Weights of a small GPT-style language model, trained from scratch on English Wikipedia: biases.
Each number is 128 + 32 x the weight over its row's rms, rounded and kept within 0 to 255. Layers, rows and columns count from 0. Numbers have three digits each. The size before them is the row's rms in percent of the matrix's.

# layer 5 attention query, 448x448, rms 0.0423, rows 303-331, columns 0-223
098:091111094152114114116064135160107150128185137105108121103127161155128122049092181118123118104095139083094067150172196122114156176144127080141162093142165156072113205170108161099122169154104173207147122131164077099063141136126122130112097125134093133151118154168081157140150089171138126106166099129134097125137122111087125101161129119173148178084137134166109067128101180183116123110138137131119123121163104163100078132112139113130152132159064079143129181112149115128084162141135176114117140211104173171114083129126105105198113053141094128147138153132124089103133111090129110126132165112119121106107106113127135162091104117092172093139104083158052231080112187084103173087146
103:113115133159118021132148133148179148173123216168106162147145127133075128150165146071109160201096118110087127129087167132191189099125137177136109137147075142089143109077144121103150089143158136154150130084162145111117113124110135183136140143119173147117162143119126159164134109164131145186095124071132129073080139187105129115133108120106162164080136159116073119141183158093169144111115117105100087088140092144060020142121108179109108140104162133160084128111118122191167114130114079156127131150149119132145076159151132103074127121117122177142108090133111115115086123127086153072150118104165191112141224116108174169119139154172167128122117112125151102073185192095100150141170
098:132158166156101093099140086154192134125141161096128152149138117149085132162145137159134191151134139099161173119169154153210134125115106125157099108138093101077110098078167146103072084096177083164144109093099161110111132147111161119111164195096135147104055161137092136148158170134110144184114107101126132178100122088100173134137152159102100102122158098108106103126161128091148114056088123089125109153112120144149145171158113137178149126054185153081080179138130173122119144112076168125069116091157178113160082104134155183162113172154049113126135121107126085108099149053069135159109107132093155149131215122155106124139174176128149066153127143093203126095149124168131103079111
102:117131184113141150108155116133135161105123106099109136092153148147151209135150129123143165142152133099162195147164143095156124183111157106129174187083123173154159137117088118132155143082167134101143136168123147091120136130116120187127113129135130071142077140152053058179120112171171091145173118124119078076078152134154134113131072126121121146100150165108064205120116120137178115104091137068061122144022115142153050192116150142101173095112197144191161134079123162139143132106173135115109132155126100138129086154129129199077140138169072223127116127149128105120154114146151076153141132064208100110103138136099127129138209181115125131109133071107108069088145168144106111133145
104:128138155146140113163161107101114136110081058093134140112125162108171109110110155117116162118096125135125119095149117174123126107124097104117182111139114115077117105157124130134111140096102162147172150158170119154193190117143136086125108164080143126114140129138161131142107122041117151098176148158087156159145144082134136138072091117168131166116125036133197167148178142146113088140115106095084151158126129153166139148175101183130116100096065096147118112112150180082078129152140121065140188099167181146151071135093099133118152060123085132150130130103131154109145127068127123139147093102149139145139150140151143116109160140133124131070137093116079128061071108134128113116122
099:092136154143192077115133164087121140097108146105091125067094159164098190077101139099063121115070119101130133081125085144176088119146162095106149147145106106142191143120112111112132149133132087145148098222155149105164127095108157114127196182119095112129102133153064121120147127092089117132160138121093171082081129173142113131142139077113157198124118096103141123169104149109133104111075087142074161156108148136143147123166127152153103154192128090106160159096130161173074160156163048077123134110159120159081113135112082202128119114118122175144148033115139114178154139124202149093151116171146125135142186100135150155140113190099168080120119089096112158100140155044090126130138
103:108126105161195140098052154090106183109111168170123056117060108131141107102107137132119073134062138157155084077069120094119055126156144153095187096096090128064112070163185117148142108047139172153151092175149126152180135114139116044135120113191130144132147151113150142077144120074076148115079151126148093141130155157076112151082052086071104142136144131181129081109150169108144126086100097127119075127142091138119098141104150098178098092161086088141127112062104124141080054123102132133175025099145131110099133144098086105168136091110111141115133112075137159142088164129168102117121152078127110146153149089197189173090101149183115139129117101145079137125152111154151152134126
102:112096136158198192117126119078091107140139113128175079165148150131116118173142178165153151121157142102099162101162079133107135113175096129130161164114112141145153142063116109119123130143176060070112127167146137111105087117097112156099133071175191140130150096133147170113122164128129154127085161126087139132123100118128098111107172114100147135106123162118128157110102124077165134117148106160154155113147154102083090163092096060104140109115143168173098093119102071072181054116143121096187192119127032139091173123159152136110104111122130118092139162159161132166119135069190090100183128159125127131139133123144129146169106150107142150158094198119153076128135119153085087131120
105:122169111150137133091101155093077076102096084103109148119047173152161143076097170180077109119090147054168123149151113180151107180142132121150124107202130119084109133086112113124110161115118169091128097157143158132147169105177135040137136171153166091144121121102155115122121092126076108122113169166173151154122096084202132144102120095191132191093123099135176065134118120129126155138078083103130101111101118107175192157063115161160112151160149109084117081137162167127118122128057138124124148097197106110065084076122117080158112094113085111111116137075117160182128149077158090062118144108121176102109195066142134086126145136089114152040146144157086212121147155118134108098133
096:147145212124074104135173122177083091139181111141154106137132152124117113122131180150129129126143143107079130140130163102153124171193087098167149101160150141162077115116115142121121152169161144122113141141182143134035103146138109115125090139134176104166129071045134166131150114135174104109091093128137177132176088083163159090104178119193172145022125110115124118188095144127097136160164125123124154131139141122118110136105145190141155130129154130138104118151168123036152094116092121096126199131118094103107161124158122148099131050126115083156140193128187127135112162077169133079134113124134129116155123069086117102168147108033140128149136104136182142061152117123097141119080
103:127121099113045098111181114077105104122170140122128119098094139102116130050140143121059104098121138169126176179111123067149117092099147141167156121113185165131107087123143152136134126130211148094120122094105182063112155108148132110122135144090140067145129144108106087175137101188148138125162070105140154113127132126066160148141132094172082131091119087141152160198192124142074138105113128092092109149095084130175125121109111218139168169140190141108155138137131181137078159125109165161101109096137106110111109114110126167143127122102079170161138183128136090123180140132147132100166112155137155101103152148109129103111181114095171121142087104126101149140173125120152127117053
095:143104202132192103103107113150163155144164154132136126142137157094124144165143122110106153118113138158162136082107138135159129105155112127062165124136083159101172100115193116121155133143126124143170125150143137147159125134086124117162195128131115172091079177073150193140123103103090176143122114077117175097146135200135103100116078147126138084132128165095127111153138140117144145096129104113119084131147162149116118132086093155107064108139152063121101160143134135146130116119132073106152083090187160121159092138100114168173144158100094138154133095148123115106047149142099106114166069096168073154151148137126159134113104130127144118212158088084153119088082134102143119126179
092:144129063066068100180157122192157160104129112131122153123176075110157105118120074155137110171099147133124093142125096087103161116119172140077104145100164103180104141171114146127141122197058115162098156111098128148138130134129096181112108127095097120155203088185177078110126154114156053122121132172096090168144102099115106080139148128086105122151126155144134138086112100077122151182152168129135160145168158113154122033188075079116086121144088170138166133135106120131160141164144101143178152157126190125162116177151199072062148124146167139124123139136099173107147077187079164148107164101102116120127087114078107136141143134176119176120148109144106098178151157117125194130128
098:065084162147203173107119122081109112130164089113109099099140165104084089129108128092139124067101163153107110118188103131120106137163072099131144095079139142133162144138109134138136146114147073163108132166089117104116148098081106145121122094141101136144114147166063164111128159097102122113136086133145100179153085146074138093166176121183108086119136127122150068180138143179110079124188096136153136156179091128178146102103144109136137116165122100131171193144134120100087135065152153093156118160197173171101135101078145170225130113127119083146128104173132099161160135016164148140120086174103081176150124100149113129164100102103106064212135095106117170121080097170161151123128
092:158092152099155121119088190156133088085127130118144087201157140147108074163148145164180155119149134144104134100156091112175080153124083088145150114141105122141127130104139142143093096150144071100120075147134123162102115142171107176115159161108165163151203088121148180114123156104184130130081146142145104172103109090167126116150170115138156109073118125056171163145125119076106124157123115051161127093150144117109113084127110130163167114093133106143069126126156142104138106108076098070167114101119121141115180114149141125127134108130169059142124120130130134135112150061157175153132171057103167132102142071097153147171127146086148140163128103123197115077106131195119130147133
104:138133080159106127125100115097089104160137125118100124162075147202082114126142139136137108122098149107093072195125122137136131131117119154134105105131095083142099158103083121064132162164148125103105060098119174089104153114158124121120112094139096152121126144059140143139144117098154171101097100132113138149117109127063136104156180119163131146123139173170106049113112129159150148094173073150173096099172070092152139096116138102087178154150110109091151116154132087138157111122160192182155153134067145119072174133174172123142077137135159096120126193133147118089115118082145145054076182156074154132105079181141104152132120104107137087103096164169091181136154087106089118087078
092:126111065113071124166101141140174146151143140134108074064152133146113103053179114153130122134120115116130111064069167130141116170122147099141167090122151151094136139158157147156155184074052182136143124160153105127137091147130138139126119141157092130063086139114099138120163149204069149153172123128141193023128097128168141149099127121133151128105122128152145088091091148190112101118128113128053147184106129151148110094129135134115128149131110110130128173163108131128140138132148072161109109163106145103135122152151070172099150124112154079120121106058096137143116117152162139152116110121112169127183122135120089080119129128075163133111158138122119132078159106081107152081102
103:162185076144079089110184145150087052100094145162128132129123134120146140176114097149147136105123124072129155121074062059120099133125132123154077114099125153152144109099129125182092125060155168106120163167203133140086095111138157117136096151135119083122099128091116090155143156170136078145154072103106127106117137169095128091088133104131153158113130166128112075076131119121091149128083094102088152132085141181122095111140105115100129092151129141163104084153136146102161122124142079106163122113092101151128059105145209117128111127135094104072140216123187110165143170065162074167104170076129153108073098142135131162088191116189133117192108149153108122120200121146115084096111
092:194061108134112178119129137127178140090114106051138127117116151150114102130137079115148166179137129078117154140151147126090087168083090135154077118152149153165171126148140143127077162161071110129140170099081037114071133156116151128118149112056159118110127112155135084115138191129154155144142111145160194111143103155122106115108118124158112131163105142138119109101125119167092154131145154091176183111157157131126163106140122161181116115089114192120176102166164148098111128129148109083211109162093124130135071110146106165130084110130101131125155093045128125142158151132121134177126108155121090106113157158115162123101125117167163113179114153150145177143085170120089072114083
125:054141183120128123118110175094180198105177124135121115129118143181072177129166094073039138140149130187131157145091155172153125141136107110120101137176189131130107139167161112100150149111134087147149163134120198130145166093087124151155141108105091058134123118166094160169117110093073136113089192136102110148117104140157127090134087152157136106107135065168156117182159141086110110122148151101091161129181109178158185158083184154155045137105089093091148217116142124084099161102138131135112155144172154106111087092111041155126134145151158134170125049113120084113111126136091127062148058132096103142148127129090086101153128174118169138134146110141159078123064103106175144155108
110:137183104137105128125097104104146156170132072187141125121116112078082114036133136097101105050165132163088068135135120139106074113082124175006117114110116101119143052094092119151186075117141175103115114173069195152192157118109160156154133113130119157100171147139183117113111104085155158121101123084126123166075136174111159140110116117102137125143147167148147149063172106159154111173147131108101034091150098145161121156129099175159034050104134124120154159126111101130079058116123129144132112091113165094155179140097112152073125160121134122150109148086125148151074124159124124077143134076079101142113132175104083123151160144159106119067138113165129136132157140118200190191160
097:088112171127122143126181172175081099066103147080078136109070168136145162153094139151176133170125127074141163110135155140117078124148078149180145091145084083147164164147144130057035136197035082152118129098171114126115211110150165058098105151077108137166105109124072101117156163130127150118185183106132080110164066111188135111138126107137113168121111128104134124135158154074123134133095130153170200094095216220073178141169142126142097179170143121166131088189112142163099137107106100115130150179138097097180115114175109126170137077151111145130148076142187146163112141130122151137115176142112110120126172168113190162151119114102189126127134059098127152107110128121075074093105
096:105152165107173142143088134165082101171169133090129135214125124178148123082126114173160129120107124200152078122108164115117090149176086102090141134113090166182144159123138145161143154137144127117121083095172110181125169131142152068115170078132152086135083127078113111141149122173106186141116109122160112115121139142117184117156144162110141130105108142117154132139132131145119135090134136109159152118128164115117160150091129147169187124179180115084106144132126138166097122142141085129144084112152141121102157075092083138158131141113137132101123072119047105084090107058158055096079077128105106112176125050146171107101051086143100092169154167153138145116079110151028145078112
099:154141116105102221131060049135120087130072184139142076109161132141174162113170175150149121183088130094147108099149109110118195088096162111114115102130127101140126170117113105150140123126114114131135095071153114111147100146209120056114121086187135179146113106129174095134161125136129142080136169144146068110155138158060140140173084115121122132173137116132162100143041122141126099122103123144208190149116123046134100106148138070144203163129132153111145143085129196155137158146086153180149159078141104094169100106123153081109152096099086118125087143119121162138120126087117112149109147100177146175153131146166094114138085103070055108110092174122113158119110132166104140125154
106:133087134157169119101145165158156178151095118154094121178107103142156157123146118118145052098110096191116172112122190219159139126150106200093129109126109122057159136127153129116124102176094147156168144145108148169215167142159146127114090106137165127109126146196139124127138109089103169118097167085140160120157133175133125137126114154100093143135138116162145156105177141132143153081177120124133140141170166173096102206125203144132111074119149117198095112121089130166100097059148048125123121144159118127145142101169077080126149105134148169160110065098117114182095143109086172102121130090117072102158146137136106141110096153146144118150120105166150146149139119089133170054131
107:107093181149132098155085157169160197166086127154105127115114139161144164155156099087129127104203125148142120127115228167174104101134076149086149124201146111089097067146148122095147121150092148150124167183104162123150124145147144164107134176108143110138151109150123151154115087085070163158123124090067158117126114124172115149102119158133121116104133123154092166144121145136129132141141143143087109106143125168133190130174199207118074137130139092169118146165136058131137116080151080173102128131118162133162129081098092126078119175189147144120142058130100105111161154161118123113186106095135113110136149175128132118146153137157134124165159079123131135154123119077109122150138
098:124087132149109117082047139157128130180092129149118169171100095130133127155130152174192116071151116147115146160089142152137135107144126149160154140148130163064186096133156133152105084162141151099134216096101155168184142140124114143152116199125152128104143113129152074139095093121055131106179112093133139064099130104183145170130128141114077093122116157100120129107143151233119099089128143197090056146133165139101135146190190129129148103122151119196073140145109109142174143135128083179082144149112199110165164096107170117148135126140132094103142114114091057125132147131084133180113153079103142111157149145116128129092134121131128071137132110127086089142142104129078111081147
088:142134110170142029128134134166074120141112172180130099134113130141129122063145171174183147158120121183085074136088053171076120120164184170097100147127125129118136124107140140101120094157111189137103147163109174113148150144112180145108157165129095139081147080045171117154119120099142123117152134147126117093126158097067110132163178121107116150144126066118141107119158119164100069087098174150125109089169054170093097137135078121141108125134105097085093156150106167117109126143143106021158060142107134114084155188151136160120153115150148111104169070101167152156098122112087151130124100126133142155113132148161127149127141119147114116070135134134099087154177121136148196118134
097:086145155151196120149082133105119189106127060131111129128166141125162149094145155109105139122130105108125060073147196150125124062105123085087144101138148119084090154127113127110142102103135108137088166135118126157142110140155072182137117112122199121136137127161102154114118088111125136074114178126106099132115127113175124104081090101152090123110110065184123139192150130174148114144182168116108115149169077142117159172090195192132141102158123068133132139088090116109067140123193139116145137157134136103207172094066092155080139068096128122141099092099141131089136121193162175114149113084120103117171076171110136145154129143145130105087126158130126132140104124098127152175161